config = dict(
    vocab_size=8192,
    activation='quick_gelu',
    norm='layernorm',
    norm_place='post',
    norm_eps=1e-06,
    attn_scale=0.125,
    bias='all',
    init_std_up=0.0174,
    init_std_down=0.00436,
    lr=0.00283,
    lr_head=0.00585,
    schedule='wsd',
    decay_fraction=0.596,
    decay_shape='square',
    train_tokens=866500000,
)
Each number is 128 + 24 x the weight over its row's rms, rounded and kept within 0 to 255. Layers, rows and columns count from 0. Numbers have three digits each. The size before them is the row's rms in percent of the matrix's.

# layer 4 MLP down (transposed), 3072x768, rms 0.00973, rows 2038-2092, columns 512-639
106:124136138164160069097081076081150114112166115132102082162132144116091131118153156162144135098146130121119094176131118118154164149098184108145125143134168104162116140119104108153153153133129150108114158119131146105098158144114125155178171080128142130096120121116087124166131169118129075113126129150134151078198113146095094109151121136099130115108164147185174151143122138106116161136112
090:114084129146109113091171154142132189116139046156098143167130147127131159179092106198126111143154190132136150118097107141132118166118128114144143106130071129104123138136149149144153107165154112145106151128083140118131100152136090132125144164149143102079117112117138126172122119129136123179108153142089113104120109120109126124116145134122138113111111139133124123148104154153107148130119
105:102141173110131121102115142089161158134143090143104120159175122085120149167140127090122118161133171127154131131110162147113144120125130188116131138122147149123142114130114134114126171123120157115111107106161140117136147113098097133144187128160140085130094119112086118107145111138096118145148109199120139161091114153136136088116100187106114146103115130083134112080142134167112089140101
094:093147122140100181142141140092176125101134125124144102116156150148154112124125121154142140126135146118138127067115105147096121114155110126096167152117133133108107131137119134152141157151100101097124145138116133104124104098060108139093133086143162126120115135106172147127131151140122095113094150125123190138150126131092141154096094167107129146108074130130156112152134116171160143132076
075:108124146124171108152128135135124151096119128145124150130101102109126113135140155138136131134134098109128154153150109166162132117142124130136161144151149113090148101149098105088094149139153122131137155109115183125090117087173147154097124132084149130104124126140127140086161115171121126129108125135123147157156111122140122137141138176082105164133123111117170141111104097160110100135096
103:166109157131130089168096160184086110122164168116153167179076111138105130062143119134167153122134157135159135162136113135114138092158141114140112122118095089090120143129147123107165117105124157124104125100128096170134129114142162135146149127114136153127093142146147146125142090124152100113160164125115120138143118135135088085118127127153148120124071118149151127097173134143163116086129
093:078085119121121166141100150118103102181112088142167123120111128117122147146112131155125134128069170126133140127105115140146127142086097120126124102112193143111132118106123123097133148100145169091112105115125159133090151133102141157165119116092107133162103090175114158132097168131095149109141117099137144156140098124127079120130123122171156133094088143153101142128124102176115122108128
100:128098106119100138123137159126099099139118124158122141138118143115142131110122110103147133179104150149112119179114118174116151140094130123149156128087169132109127115133153147121164121113123124121161158139133138144122092147194130107148117149141102134143119104082157135120130105124117128074163141135140157137165150130108102115118115142128153105157146173125104138118132150111109149171120
104:117144164109140115136122162121157121132151119119106143152070117118155167120154146163158131198094116120148155133141142133120118117096130140142132126147116133138112122137145158114112162140171120114109143118147128124119064144140153122109134154077081139124131150089129144155164167100101105083152108145117148116128148130110111148117130105147131112167204110112106114140156118096097109146111
085:130157119098108128120118125159111149124114126104117162146132156140105140175139135105089115139137144126099145155110096125134101135134110144154138112129141132104100087157112130102116111095082119119160107127071093123137165123142105135134136114180120105149143110102142092113121126110108109113094142122117124130168143120154105146113138092118104133097157138136150087106150111126124130092107
090:092149103114129142137125133128154125134089113109143092168097112101096123130119154127115142135094146130091061084124179108133109103185144168139133122138113110132106143137124132140139103098155170153107108076087116125145162140146134134084119111167118144102184127104112152152105138126125119103192116104137144144159141121117162130135149078099114114127123145130139179129097157173092119158144
093:153074099125143106118132184154113098159127079122138153124115097145075126120123149145140127171120114166099136107155141135119102106134108173133144153115186127114116078089127111136119192057142088167100145133121149120104110163093093100133158118131125136111094155106168129140136096155131126111130104161132127136153129070148113151152153153146140157181109103164136085111141154148169136103064
093:120155138131100126116160127204120139132130179142151108125121146075089140149094085121116128088139138144155167105099159095149131145104158110133152133175135107139115171096106098088145119153112188109137086081142115134169145143164137160061090110146153142182140102114151144136108113123112130116128091180124138149110132138135141117120142126102135069139137142169081152114125105109156131164101
104:134123086115111130154130077149163133089118115115132155130105123097177144124101137081119094117102144151154133135153126123128093136157159139117128125118089116152124105123108117131120163145137132163124163149098118129135146127168118116114141145086133112138100098135148173138136157097137164133143118111177106109096142141118158123113121155096135153149114138134109126155162169160138152173138
081:150127133188173071145103131133106158146106174118123123103117136102115162113139126110128132163181124136146111120122122172117149134082136108113110103159108104095156123114132186119100119112147106154124144170100137134102163079151127118126123123153134144122102117123135177108122139119155126155138140134144123108149085165159096112162149070148145085120126163134141148127085122077143133112092
102:144186108091107177141155117165151095161175083131156172088123148097136087146096146118179110120124115106091105137146142123097128163128116123141096168140138117154145137149098166095116140082165156146149114096128131104125121121124143132121146137170097149115143131124140181125134125113139116166125104130147188126154140145103125101119128157145135137118152128119147115126104127114164127161144
078:135153108129116119143133145109129119152127115115145163156136144103146113135115135097125133113159167169161154166166124114170133115085097136097128117152143096156127086151113071098123164137083117103160152156107143116125151118101134130180145136087120130134105106109120125169123113132145136135205069113155179120119117128141120157105147135107127087107090125131100100112108139113108164140106
101:118128120107119099096157098083122122111114089119147116111098120174163145143109144117053117078153124106109124113177132118126087128110152094119125111209092086159152152126142163126088145124118114098124102101121113140160132121125156123120145149145125121089118076146130105139127165172108134100129146122143135085122127086099117118115139165114121117120119118103110135123132162115135169120139
118:106135114128143120162136097133105122118107154127130084126085127105131133094124146130119133173114147136097135130133080114145164114138136105160191141113144095119123079172126114125139120096136155085151151143103120078135106074148122176119105112118166173103177130156117121166119101093139125159103145119111097142120125110084076107139102126142117143126203131161142122128101135080100126136160
097:141115138138079117137161157115037151120161166078127124151177129114105105125113120169127136160111134116121134116153139123121111151099144095096109148124087150119140156151175152135096176115110124135154187152128162132157101155145100111097120169114115135074094112133118155134158161144133086110105140107097090126144135113116157159103127135135144117167122140150100106118128163112120101110165
103:123159117127170120171119154116129059129124144107130103157081078146101139124146141122136110099126150109129157116105123132126128126191086072176149159150123103118117138097083173158101144108137181093187156125067144157124130154134136124105138148110102125149105134128139073122144104113136119138144133139144158136152160178160132142102139164105117128102100144164084178147138106085098113098130
108:146148124112095126132073117151149120118085131129173140148158145128155147112103120112102124135161162154117208116122184137162140081124084150117152077106133118189157169155083150129132180154124080148104142162111147093091175130135145107120121123124131094156117108096165142145117085108107142144136122150113099120080126152115119083125147123152132073113152117142105059139143125162129116111150
103:159106129143091150104082125103122130090134118128088165133102113122161136115092140169097103133127131143184139118104146141111137086113109121123119120119087105153162128142079156160118163166171169177140111082115107111141142135136140143158091156107139153140165137081135117138159114141134155130110116110116145176146118104073140189142136114173141138149119125110159159116151136164134149147139
094:146141107149174094140121140145148141153175122140164169133139110132117123135134103105092147137182099126149133127117145143109165144124091147131140090115143091116109126092125137119106152128102136128161127171127117154100084169105116092092105099125148119130100090147124120108140139133127120139135128115131159102160144139177186087138121134158137140160169121123109176141124135151089102110130
094:105133105071111106136156154137074139181103115147145110110088134123112168142152107146111104091114115112107114128107128139126114143137097115074093133118155087122105114107110138157121094182184186162093131150148125147100162160107140147138099152176135160091168133131104090132148112126119156120108093123126164095140117132143114129105118091155149117104132140158067111119154116151187145141139
095:131137114174115096128145151169152126156103174115100115101074162184148122156150129148140115102127115143109122140083098113150139127106153145141121134117095098140089122122147125151140161111095072196097121113109129121121104152081096116170099149121137159081111136097129161138119127114132123130155135159114110126167121113102142103161121140114143143112118111096154126138130072122083100147176
103:173100107122138131142137131122131071118168164115145129142144145152147121164140183140108143123132120127122113138135152092097108126127141152128136116139166098138138116129124114124153132108123136105119178116085111127135166123155163136137137115118127128160118097083150124103151177156124139137166152115146116116127126144137119156140131119109151143122175132131112157145188130104109145104119
095:129119106074109089129142153082125084118126166095135106106109132171167171104171121150109102110178124116103169170082140104116124115122134125142142141150103124134179089135151101132163132133136103148130112168138128146129145130151097080167116109136154105111138178097089123102160175112105116113116157134131135124108088130142137159120135163126147162121173100127140126067131142126128089121135
101:159122107146104109114115140153168106136132151179125103142132123134151124134123108157119127103116121115122137129106118142131163128143129163103150128104124195100137129083077122153134148104159089105118151148097110147155143175132150064181130084125113136154126135116143122098125137116155083068140107122137133110112123122101137112107115078143090118099139150106116082142131139138158127137132
105:116167116149126078114122136097127125112142114116143128087132100121140137130160121138132146195152156127122109122101113120109109138106108139143133113133115121081140132158155106131125101093140170117109122103163156112106128117135134083152117127132176125170158115166135114142113074157145119128133140190153138162105137143102061111104115133084118080098112066169179119154128150118137124140145
095:124133097150134159180116129133121141115123137125123136153155147111120093144143117116119109111156126153114098127155117142159135157115131158124105171112131082132103163110168111150103091158155115128138087096120158130133162077112120124110097135140108150129117116139137156082165125162105122103121175132145113114122146115141123150112121126104146189157078133088137167141110115115076125106133
107:099125104137143129123172168131109091088124145133131141141089110096142108105144134119158144092092144116111144134116109129114131102123084145168166132142134108075115124123147143157143142129110141109130144187119143095129150152171134107135124146090130131090140134145115143135086129141154171114145102083110109134126112126134138176167120134126161139097109139144122167109093121142169136129094
113:123193134142128104151081148137145112135149131138157128123133127121097109118144135108098106110123137158172124159136131109133123147116142135148142122085129151121135118078165120155120131131134112121086163102108204122128117150123116161147123139101095153104140151168114106149137091165119109151155128142193129143125120094167120171157147196138069162156134137112151117077125116162122164131135
092:117166168112112116100085138138138110134091138154122126130147104154113147118171135146141150103123127111118111162101157138106197114108116152123133139083089127156110138099099147108101109129116181125123127159087113108121109084113158143110116125139141117113126158107109126144143124109140152090140158124131148102133136108091122147163104170129124093118094090118121088169151150126105116156135
094:102122110098107104112129108125114164137135118178102130127119088138097134111145150139118124117120137106149119095177106161091123109141146140138122118140098111138103089130125114128084127110082102108165167162145140136112145157150148124151138164154153194148158101125127109122122139124120161080158074126134108113036145108152116119137137095138171152137131116145099111140192125131164152141144
085:159111180137147111131129137159089096129133156117106178146158112150135105143125086114105107116118096127124114139132122128120144133139078129143167126136095148096126155058070193151133119145150083147137119118129112116120139114142124087159096107164145088141132154134129114142116133139147118124091117105068151167136124163142107108101159173167114142131110127127096158125134101122096117153141
094:177115118110155112166103133136128109131132119137107163180038138137118143154129121154157190116121131157116132097139104117142101113113154128172071112116165147156079113153135133147145148140158146169144148116145111113167125160151131139139124143127122125087144125178148166145146146119159105118161112107152173103150100136114138096145139135138108110102115123110127157087106130085092149159127
100:109084123134107163137113123135102125144119124135132127080095157104116157103176137092106158101094084110134145140141160155125156119141129152158146141106126135168163103125105101169130142081141156115120134134136163121083161113132161126143149129091108148091099088132156145077085112157144141128117107113092126144140114117150131115115143144129107127115171160148122131108155146100119154105166
087:113174106132139128155110145117142152113201112127157110072145132143148121108135119091124177176090111120112119114131107149101131114162118110119052117152115128131100099126123126096158138114127148139115132160091132134126160111144140109111151120117139115121121131112126138137118124180141145112129129115130193142123144140117152132134130152097124135126171137155079117126151156090114112102136
100:132105121131129158099117166143136132157125155146180161127163115141115146122146124132087154125091155131155143161092145142121132183176137108111116105086112136111108128119152104178123069098121151149189114110145127120125134130136136123126128140127113146156135161106123088137124113107118101135149083107134149123165126123135133149134088119116137092086122104117143147135172135102120118138162
102:156166109124146123184140107140164136118113139163161133136102123090123134123128085159108116114117131124143126099085110119131094143150160117117136120124051129133094121173147160130127150130122138121152131161151129097110128113154114089121126192107143109149113159100127115143152129144081161126151154105168115164137111148109122150141149097146150113149112178112161137158155151143167129138083
100:158090123148145104137145120160170141116078108104162103109121079138123103152093116125095075107133115060142123122144143128147142160100098088124103201139144158134146148084132143133123137186121150090098141158122100138097135163125126137107163083115134106162127190156125131122138134098158109132120109148141113078177126149127132117123121108110117158183130159121151134138151131161131149152136
100:104129148115105139104121128102141143100134123143127104067086113164149136166134120133140166180113091130111156126153141097131119103150128156180143133123133115125138115124170180078119172133106124126125130133124138087115109112133152112109127131107105136143105084104136154108111124162091119127120113157168123108110150126129115153116103115123151120153127102167181148108141119114121138149130
106:124186181108138106123133149145086130113123131152113142114156124130090187123144116112137100137130163133141114113113142148105126125141131096129153085112089116134135108134138157108136117118124104129145153153186130202105104154130142176097147138125116141125101129162125126111123145053192156125147129128102157119097089095098126136162118094106116145127108128102115150125108118112112135145076
101:135083130157173125162097121119181158121171157125130107142124146097146121143142117113138159144141132145109125133121133142111123123085128143155091170120148140112140137092112141139156155148103150137106154122117155167090101143124152143116127115155143147104132104109114104100108088166109143129105151110146167095099143121150123161154137161138111152137087131104116171130149116150118112143141
090:081156103090113147123139162152126134119137147078154124127108085133121135104138125154138171135154142108124176150092127143157105090124102156139123170116102118119094099132166116106148127111112143118156109135126140120122141148116119133119124111175158119145116137160128128095109126109155118128085134122082075124148087118152102154154100157140149113119153132124154145106120140137147125158132
111:162174110121145162095115125144181091164142134098145121108099151154122116122119171130097095115119148134151160109141146128123120117145101150153131135109109132147129141120120137117165105140125153144132160143146129134114117157156115130106104142134140122143108102164179111137121139134102120121117163120094112109109098104088116127093155127111106154189128131133149130130182142105133141180128
075:126133122111169140066086077104144149117115127096089129114161126116125143146128130103109123117119126179096128158111106119122125119091140137131167113139112158112107156092120152104102136139104152136098139111112117151115153167103132086142197156156135148125145124107119162129149120148129105152109127103164128173116149128133135114100091116111119107109121100142140130074153118122118136103106
095:088123161126135153115104125149153133163122148144142163061112107102130118138118133117148115157150119116127138089178117153146101106119177109149142146136172097163112130098101169108140113098161128110093170153126182127100130096079120119114142118176137105126118112137128115121127120166151121097099136157101127117129148142140122186137118102094111116150155136130138145097104118127111138146075
102:162128139127115141125109107091150108130131066132124142109149118134113073117135105116120134131152168127157167129127103148124114081138121144144123090128134140150141158119091153150143129141114117101113137125143126133096134115124158117105133138078115095089120083139152133144103167117148135153148122154125095135128154156114122111113083175161088080098097112137131133082118159157097108097138
090:156189100072096143147110145140142114117138145114134115122086100140119143078127153150123113134150148080142127127121112114105127135174147143093143180134121144114116143141125187124108112134125107151138091123162156129107114151123153144152123116174111086129153108115169118164152118121100131157160154114103132147113179106117102107131095114084127154126156149157141139103088120170138126108131
098:127147124090116124112118127132137108158132127120146130115079139112086123081082169144132114200135139116133149117148138115113119100167127173142145149129127161097120151175102144154089091115116123152147121137139129115126145132143117088111149127121119137137167170143115097147143114115107155100131120103129154111119161116106148115126118120082144121123123140147124148196122134125095119094080
106:172123115117135143145119124168122107129165072096154140130114099094119131130127153140120134100122135127194127126129143145120106153136130138110161180119158149154109156158102135129139125120102086125148137101124165111153150146124117131099134124157141124117111086125112095115147121121134090140114110110153082122139109085163144109156129139132101159138122099160131130111121174115160123111154
106:154102115156132115159121142130081110101126190131165128149131089124160134126117185153099145137140117107146104148172137129152123095168172098125136101152128145079153146105142099117127138132149106140126133093149131103144167099149133174140117137108053100137128162126147124115109116158092171131097155127104123130125144105103099148101140142134155128100121114152137101123198144105129116089159
096:091103183130107118116167138180117145114102123117163136100141096111106092158118141120149144142150112152107110154152154148145140145143149152105097165156096124127146090112145137131124143150132128118132202130108111123118123100142142117097143128115112127117127137102174180159102154153129129100129130118118134105121127178154107106108140157071104123109121115136126099140121127087111097123142
# layer 4 MLP up, 3072x768, rms 0.0391, rows 2039-2092, columns 512-639
091:198139133168127125115156121117144143157126169098140147136114114099156115118140143121158100127101159132102136110162122138110130124133104105141114124148169142160130146151157123118151144120147161164071097102106110154117175147129132137144126111107122138142177137133157125113112143096108149142175146134146091128104150125158152115130101102158148158125129154147136173088090081109120116123156
109:131128134124131142106122117104118126117102111120110095118137089169124162132146115163140143154132157134150156117128121138089171113088118148103140097127126138153114053153133122080130118127138119108152118138128160164064136101131141119107159117155103062117136183178167159152086129153150121110115110102099112147186178132111082147124107147156116070163115141103142163142141132127059131144119
101:094143139101148134147137123141176163107110131114110145130125081125138148147108123095155130122144109153114126151188130123157121124110090121134101134128175110173185134142110090175127088109113115123120112137119110139142123133130118105142128141096125114096165113102136130085152153092146085134109190129147111090098067148132130151144090146162112139133151110127114083152127160125164144173150
076:141154127162138141100104146120108119118153124094107114107158159094146119104119181131168162120142159132088146131128141118137129161117133137149123189132144123105120099113112088085107163165176116116166112135150137161139109148143152107161148179173094141132173135109141115126123134112108106081189145123141119154101093102187166147111083197130150101164142128157116113097105096153142124142166
107:140128098084106070121136125130112172128158175197118146150121167145183133133134119119103129137111125135145126149100121124092132086119124149134130100098160123164128162181135136120054132116075104129131104147151110118134123130109115133127153157107149157125117124119134163120174125086156166156139111138092162114115134121100116134160076162128151087149159130138142135184123113125107137122145
090:133110122124116091105175095143129128089117145115145143127108118101137131115107159109126124100135118109166137091119153126099141102090109161135127097145122075159113117165136119096104093113156085120104142151110110139125136088149092119095097158120161131113137101131124120114156110144154114176160154162138097188112108132130124112139109149110154111160136141171098143142133169158190118145156
098:069100139141102108164103173110138148140185184112161129125093142176135122117101140119146109117153174097148129098194126166152141138160098098104167166133125140173111117133132149110087103136158147143118110107154128094113113171132122097135146149161106152146074150122116119182089148156137126158132102152178130140105130096146102131148125104141132139150167127105116120134087118124130125152122
097:107136091101145149092152139130124130139123074139159115148155083105142127151145122080117148157118134117131171106131139148071151114131153113110133141108071146144130120128121124122125114143121149110153144118120148194129130070099155117123115158111081128120137144126165105120123171154095077154118117146108117153114115141117166125133167105105160106108135141124117144144116122133131140132112
084:150164144083125116140131141111095128111127116141131138116169121169070147104116144097130141106150105125171102130181124106127103146096115148096135109122129084106116093125144123132142143152136131139106125145110080101145113101138097108107156150103127148139118136102111137122128117142112134136183135110100151130092130113106137085177137157127190129091124139148131122155095124131132126155099
092:143144133136118124165060121141114155110154140096119118140112109146141139142117130092159141159117075192144130139203124180106142082144176118119121173141090200148114142104129122154155120117117149108121110146113169151085136091085163142174106133113156108112086122128106075134120130154112135125144131107159088131112131090157165094134148104128109142101081130139134118162131138204145163150115
096:148146100141120086150128101157110113140070127113142114121145131152162161135139157135137145141070162134111125107111122128130144152103104128121113091156082112097112127134147137118103126140113140112083134119118104128167126128171116120161161126137124153144172112185169148147157127127161149095136123148152135108115140144103115131130117128113149110175138104125126118112133105160123145137110
098:129115174144118127122157108133129120145084125137127115131138110176117163168141124118104098173168131121170112142119187143128116139111143176115116104105104101125132122116128121117135125114200135119151143134157118085136105139108120196100117140121127146084169140122153141107157142164125114164097158115152108182149066152136116108143146113116121179101135109123130139114127169108121101141100
103:154122140116121111114107119125134133133103169104152131115134126162141120138115103174110112121147116127164104104068133178114151150137143134143091116090118141104105120154104102136128114149128112122124101112157122106163105141131123164135181123143140128133096134146104058141157108117107170111101123115171183123145081150165104100079115146132127149146145132109084116119123152103128119119127
085:106179150139122159095119125128128139075105132139112116129155137156105125116131073093101160133125088103118112158123123136109081118122164105154122110135168163102122081096116169145126155080132144130136122145138138148149115160103127114185068144155146093119104133057123144092202103122118133112134089137122125163151128117100165130154119101133135161120132138143114109152111106135119109145130
103:119112131098144157156139138153120112127121097163089078142138130104146125125138154082095065131138162096169092154157122060143118109139129126131140107133161116130151088127112148079138155128088140169194127146114138113143139155092075156156100127158110122118101150094097150118147103099142152144090132131096162097126109152152128143129131126115142102110066084102184140167106135131144153124152
077:114127123068132104143130124117096133149144138134114125122104110107127106151150102135134106117104194133149136040177110106121119152137045103125170144124103130147162107109112134125123144115151119133099116107132159095164114108114171106139165126151110112129098112131168098118071091123155111111096158139087101114146116135135147146126149127090076136121135139132127141135127185103142130161135
104:115143153187149121112134119123114104136105131145133158148125143099106127127131098119115136131123144150155117131104148132136140103133081126153158141133144086115118120117113119130161093119190126107126149160094133070129114157136131068111120106155124139141142139128130091109155139127155091112097135142106123130152133121118132142157153130154083128172113162139111116144103102110119104150100
111:098137147148101148165121087076140108112091116163119109106120074136144129141133114139170110174122142161135132129151158096092120113098138136123109106164137135124127145093088166155077142137110149134108147147068163152082124111136100147105180158129090126134125132094135137110118149115129166126132165132134126158126101116125128127105113154154141159145072103108137126129137126139177128134140
100:100140113127134133113082135130086093149126106166168110146105149134147142106146142105128159132109089154082115169152143141104158136143145135140106137167153199129148113088155103170112122177114096099114164136152106088129183152158139133161158114124133168102108143119124116131147144121113107116134119129132119146143119127088130128171161135143105078107135140107112135120123110113126108157107
099:147163096174126137137136102150155126137104136145128144187117167149105148136136133110115109104083116135141139110141149116135107122114124153124125151101121069109096143141114102141102130133107142158171130122125132133164129078104092166125140133146135082159141097128158165133058122161104155110147169145122172092128149106130137098121139146114140126105128128147152156130110153150132113115078
114:146117155150117129147153126120157176135133104132157117151078158129118122173122135140133140137111126117103124102120159119094115111129126118108150143149139133120145088120137110127091141099095077119091134174128144160110115130133097150148108126127091130163117177108157076114132128095135105175136134086089145160145116145124170093094142146133139141055120140116107141132137099112167164133102
101:140133183151110144108149144183146154122111107161094129078134148169107103120111089078136096116134162109154115131134214110145139140149132111157117117103125122139124117142142106124097125107098148110174114151094153147118163084159142140128140161148139116118151151195116114103124149112109108157121126133099136127166151166128128111114164110121117126145110109131120141117113134132153114125144
098:160146142077106128081113103120143139133109086139100127098103092108147168113144153159151168151141117133173124149163128116120113134158118159091141132093130078104123154121144120093116144125134112145159125088108150075183092078121113144130132168121148139121142073106117119158138182111149131159109112108161141113142102129123146135145152133158151097144107112156138152140143138121147161158135
100:081144093106132107139123155116132172125143165150133099152124120138115086121135097139079152175131133128117122122126173097160100164098167123161103111120144134100117122140115172146109139154133144123109136129137177138114121131139146137132177126138118106161148119154132118112095136161176158122068134146098113136160120160094140066158140156070139128148105144138100133136098170094154077159126
097:134161090138164104186134129141175160129104154176108119111131129146095103130119149104139138125118140086137103124168117084176145112130109138175182125124123141119141082161107126106116103091093149133114107147176120119100116114151150132120143116120146140106137153136168131115138129154153151133169163127130121172136117169103130160149102133121160123135118091124098134134126121168153114087084
104:104102129112109117096145129166181126108095099119156120132135100100166116120147128126163132098106138118146137097124152131155118124122076093069062131139117139102175084150135087146103103129159091138165096144097164141132147136091099114094094103155115149124138120127130130118101107104144107142118096103162105150133104150121130163109111115150092106163135151111147124122149144124132100105124
096:117126136157157153130172127140115165150158144204115099121101118129096158169121139123095171144130098136150135153165163142139084113141104122121140111149145106109164130124158116179109129147145116139121125096124136150099104125102101118072170135126103118146124124107170059110112070136129130131147087177135116114155169088128169158156126126121095146136163144136133118131176087125141132084146
098:112120130095159109082140139103133144133129148124107126154130076150097128119104113139134137088106103097138154161116112158124170111115070138136096150177092115159141107126113162135082126095119141123133185107127127177117154107128095104123092124132123116114104145132137140098144108141129139159140145178087090141109150137088098125175076120093169147127124139168137108088146104126143103155107
102:104151131115131157127125078130124150129123119175139135121096090114151162171142127167117137173161143113159119112116098115125118104133176131097086138076135126132148148138113121124181144138143098135141159114092133100177132146155119133089160091157122089142152146157147119121149118133122155116132092100092141122107157121137116132116115107116121142100107110168126167129151145163139121115102
101:111099117159138133153129156149116128111137158111118144152129155145115170142144113161116142103143146156123130158171158098106115110147062139125119071125117134158108085078140140131152123119155148153136090148141144119105181126143112127150156131146104132076130138128139121131150133171158154143156130076138115136097126125126122136125115131157174165116134109154090076193133160139104095123097
106:161159128127146134159107110108136135131119106141173094113116119144136157159128136160108144175105086162102110153107138131137117146104099132118126123143114147134080118143114090118070174092121139144123117123119103142112136144099159110141136124102116102100129116109138094140104123095129137122142160121140108143175074142125129137159174096125112092109121128130137084139153140104161128156122
110:098129123119121097162130105120129087124090077117113139135140116158139085126171124150149144144132110132112132131109147112145133131172172147159120117145113178074133097133152140115148162106111151128088097152122133135099116121093159123103128133136108114160144106137107081148121107148128106104119151130120177148147113131140117097117134177093138131105151122152133127104132085150150108151106
094:104117149162121106146133113115158146106138131122120153128097130163132150140158146146143143163139092127085158078118119076138181101140122102128113141102141153106141137136124139135145112151181153151091113122113122137146155136101123101089118132120071144181119169110165152117114155141128102112126171156153148100138104139124117135129072120163147135127162175117129144128117104091153140138168
094:126130091118132121058158133119130123147115136128146156163173110152135165107099149115152114134123093094144135184113120094109130096113181100071091097136109107124121147135160085147099097127161129130173107149136091167107146098120117112158148154126151130127133148133119144112113152091125111162121120106098114126133105131091103080130119148139149095095117141120152181131136117123117142120193
087:165131091135097143123142109080090140102115093107105123116166179094093118165126157112141140156142115123131108126139105142095137112132151098094119121102131141138126176093127126117113160151114110068106120186121107126136111098140121123095131111120115133096104082145154145136073106159154180128118145146081160141096111083138125075108149158124091139117140143139157164161178108114155151129138
096:118157138100151101109117121109176135156147100140107142141111135140121136145131096147105161117135126105110092120137140086141166113122150105117130178101147080157120124150096155143149111161146131158155144147106167139145100117124067135087122129150124137080159115140175156131128120137134065127150093165126134133062136085125151156135147122119143086097104165115123164169136136148140116154125
102:129108138108115087116189120104169069141127099174075109105131088120107145085166113102137132134126117178139126096109107119102105136144130155137121117118110181132126148128140151151129090148133097151104097133138103135113149136133188139147084143154083069102128128136116163138119155126131142116115143122128150085111134135130155162146158147131133167170096182147136134100143132108182116151083
091:151113162140147117137127106133109164108146125135153111118108134120098139129123129130151084140113145119101128147148112126140142171111113177144146134095150094116156117159123134115133116156126126110151135133148114142174132134096146128153136170139123121088094121146132093105103136151170128141133145133082144091195147154143069113162118141107133064095106112147139180129156111127152163128215
099:121123134114154124165145135100146148109137090133095129153090110143113161157104165109163130133115129127132134147113126078069155085121135104113108109160129132104133152139169172194110099095134103134149126121131104096087124112112168136106124132112131147145115104086132118142117151120100125131138124119156126100138148113121159155142108147162093154115132101174150113110153104159156139114165
106:134128121145101103124112141176138124077110159110142160104143139128142124100145106141116067156153146150159116109132083143124127122151154137117120125130114180121092085203124126124176190126118128156120146125095135125141154109123133145143127096103137115115117132128166126076097132117162151126136118138095150129114148133111143133122096133090080124135105085104093163136082116146158112131153
096:137131166132078047141124122132096127123119122108143122109100091145173156117129160080178175164114122148150117124163130128133124102146144148120139102106138107103122152092141153127179083104141109104127142101144141139139092157132151112181115161148121128112110139156156121102139136128118111116087142130133122106110108146139095166132137112134166148139105147136137128081139098134141129131124
098:182139166115144171131134082134127114104102126113138140182169121086153115124158121108090121118143124132146117138130140119143115135144166088187131105132115155137148126121124091155142150147124104124134156138123136152134100125121096133124148190075118154125139130140134132171162116109112128091122152128086133109163146103124128119120122148142101084100099169105126102113129119113137123142129
115:120127089136146085169079133130117093128084117154114157084125181108129173151156115149119110095128134127119084131116131149082123121142128128159145105092138131156159133132141115105121134119137096154156111126169174138116130143145120128121191164122084087097138127111142125124178134103156148112143163128122128148118100167157110152121098140135112105143141139093134121148156125137140103120147
104:136121101101170124115113125132140139182122148148120113137121121074127125171074106112103071127167111126097122119103139093139137093168135175104121096147059083173115138165148106124094149129145122120148117125130132127130124138126095134135134156128120125129142098108140157114139088132148142123147125138141147091131119125133087139085136103150097130169142161057144133148133145117173168096123
093:168107114077129104171140094150114135129137157094123126119121100110110102138112169121159118122131122118091122095126085109146135173150111177111167105119125094103155118120103159115109112107144117117129114186135112135148085128171100157126099168156115130123125113111100171126078097171128222131145059113116134149095168130157112121138159105114112143162147129147119166100127106161155106117130
111:091158132058146150108148156125121145110072134123121139134061132159110145125109107120165132129138135084107157062153117130091118125189134090103144127106133121122141131123143157073103101149096121126149137159150123097119121131088126100130128131140171152142093128100128147144121134180152146167093138111129153141100138120120130097153139091132129164168102140127162150127169108189127111167099
081:080110157076124116123193133171127128115146121148132114096157095140127140117143128095136141145115131081111109114163114103122129164164117086174113133186074137141109124112117139140142133074148135157163159128119130122149109103147108107129153103137099139094134069117143093181116125131092124145132142092134126113101116117120087067112165085115145114133106115104150186132093093118150148152094
101:141130134154100109138111145125096109113101084078108093114100075146135142146146107113137142130136125157077090122085116111139142128131112142120109091088135090131142096067102157110116082134106094087114110136117109088140114188143147102146153114164119137137114112138172083136144128139092166098151113116143138177130101120091147080109101127112081121138106138159083106158109138105153165183116
106:137145091110133092121114141166133126107117107139152121098110129079091137107125132133075137166160101119149141103138111178158164126133119151124109111122114118080147141103112145128155081135129129163164113147146114113137119118111148113126115172140141119151138113096092148087144153121131135120111172160109139117135139149108132132129130158163095150132155150144090109160112098115123151142098
086:103125111158112126112139124153149149115189112175102141201121104102154108131122114124122070176140119101114151113139194121127124151096129131084113132142110136112105131107133105128124136134118092112139153146154121117119119140117127107124134086133098124098122119161111143122160128118108140152083069117151135129117122151164073137152108118137178135102115136093145149164169127112130125141126
102:149126132145124104147131158138156118130148153157110163118148126129120136129150163173109132171140135135124134184136142124107153110104128128135146110124128113153123121122080110099127160099100116121101141121138132106094122108152166149096128150107118108142112089077119089156158179120108110144109156119151117121151134148100140156123142146201106132167147103122122136114164127118133130138132
109:116129123128130166110144081095130112147146157144159097150139087103173135129133080127144100136154080133120170144185185152120133141099130127152109161107115113130140129117134100120127140133161127126135137132142131155159100096135100146161137092122117179130145151129106119133115119048162102184145119135117111149173081154125140083083116122134155153128130150118134128085104130119124095116095
109:140117121146109162110119127130159181175082116062143155149128129138119110131097140133165118121110164118128103073097142144116165116140155117163140167145096121140162148094110108147138148107075139127116106166109097132179115099126119134065156144134122133149097092136121164174130137122127149138142120083131140129087172128136129157122180156160133146097095126125132124160099155098169155149130
092:097151144138124106153109119137107097134122158149102124153109119145131131103128124140140126131087138162155147105139144124104090116125108137162128112117069193107132076137092102153129111062104120136173127169140157186102087116141135108103108104150153090110112128152116106125135108134149146142103101071176102124162160134067130140105140139158109147116158143118124152134086152105127098097114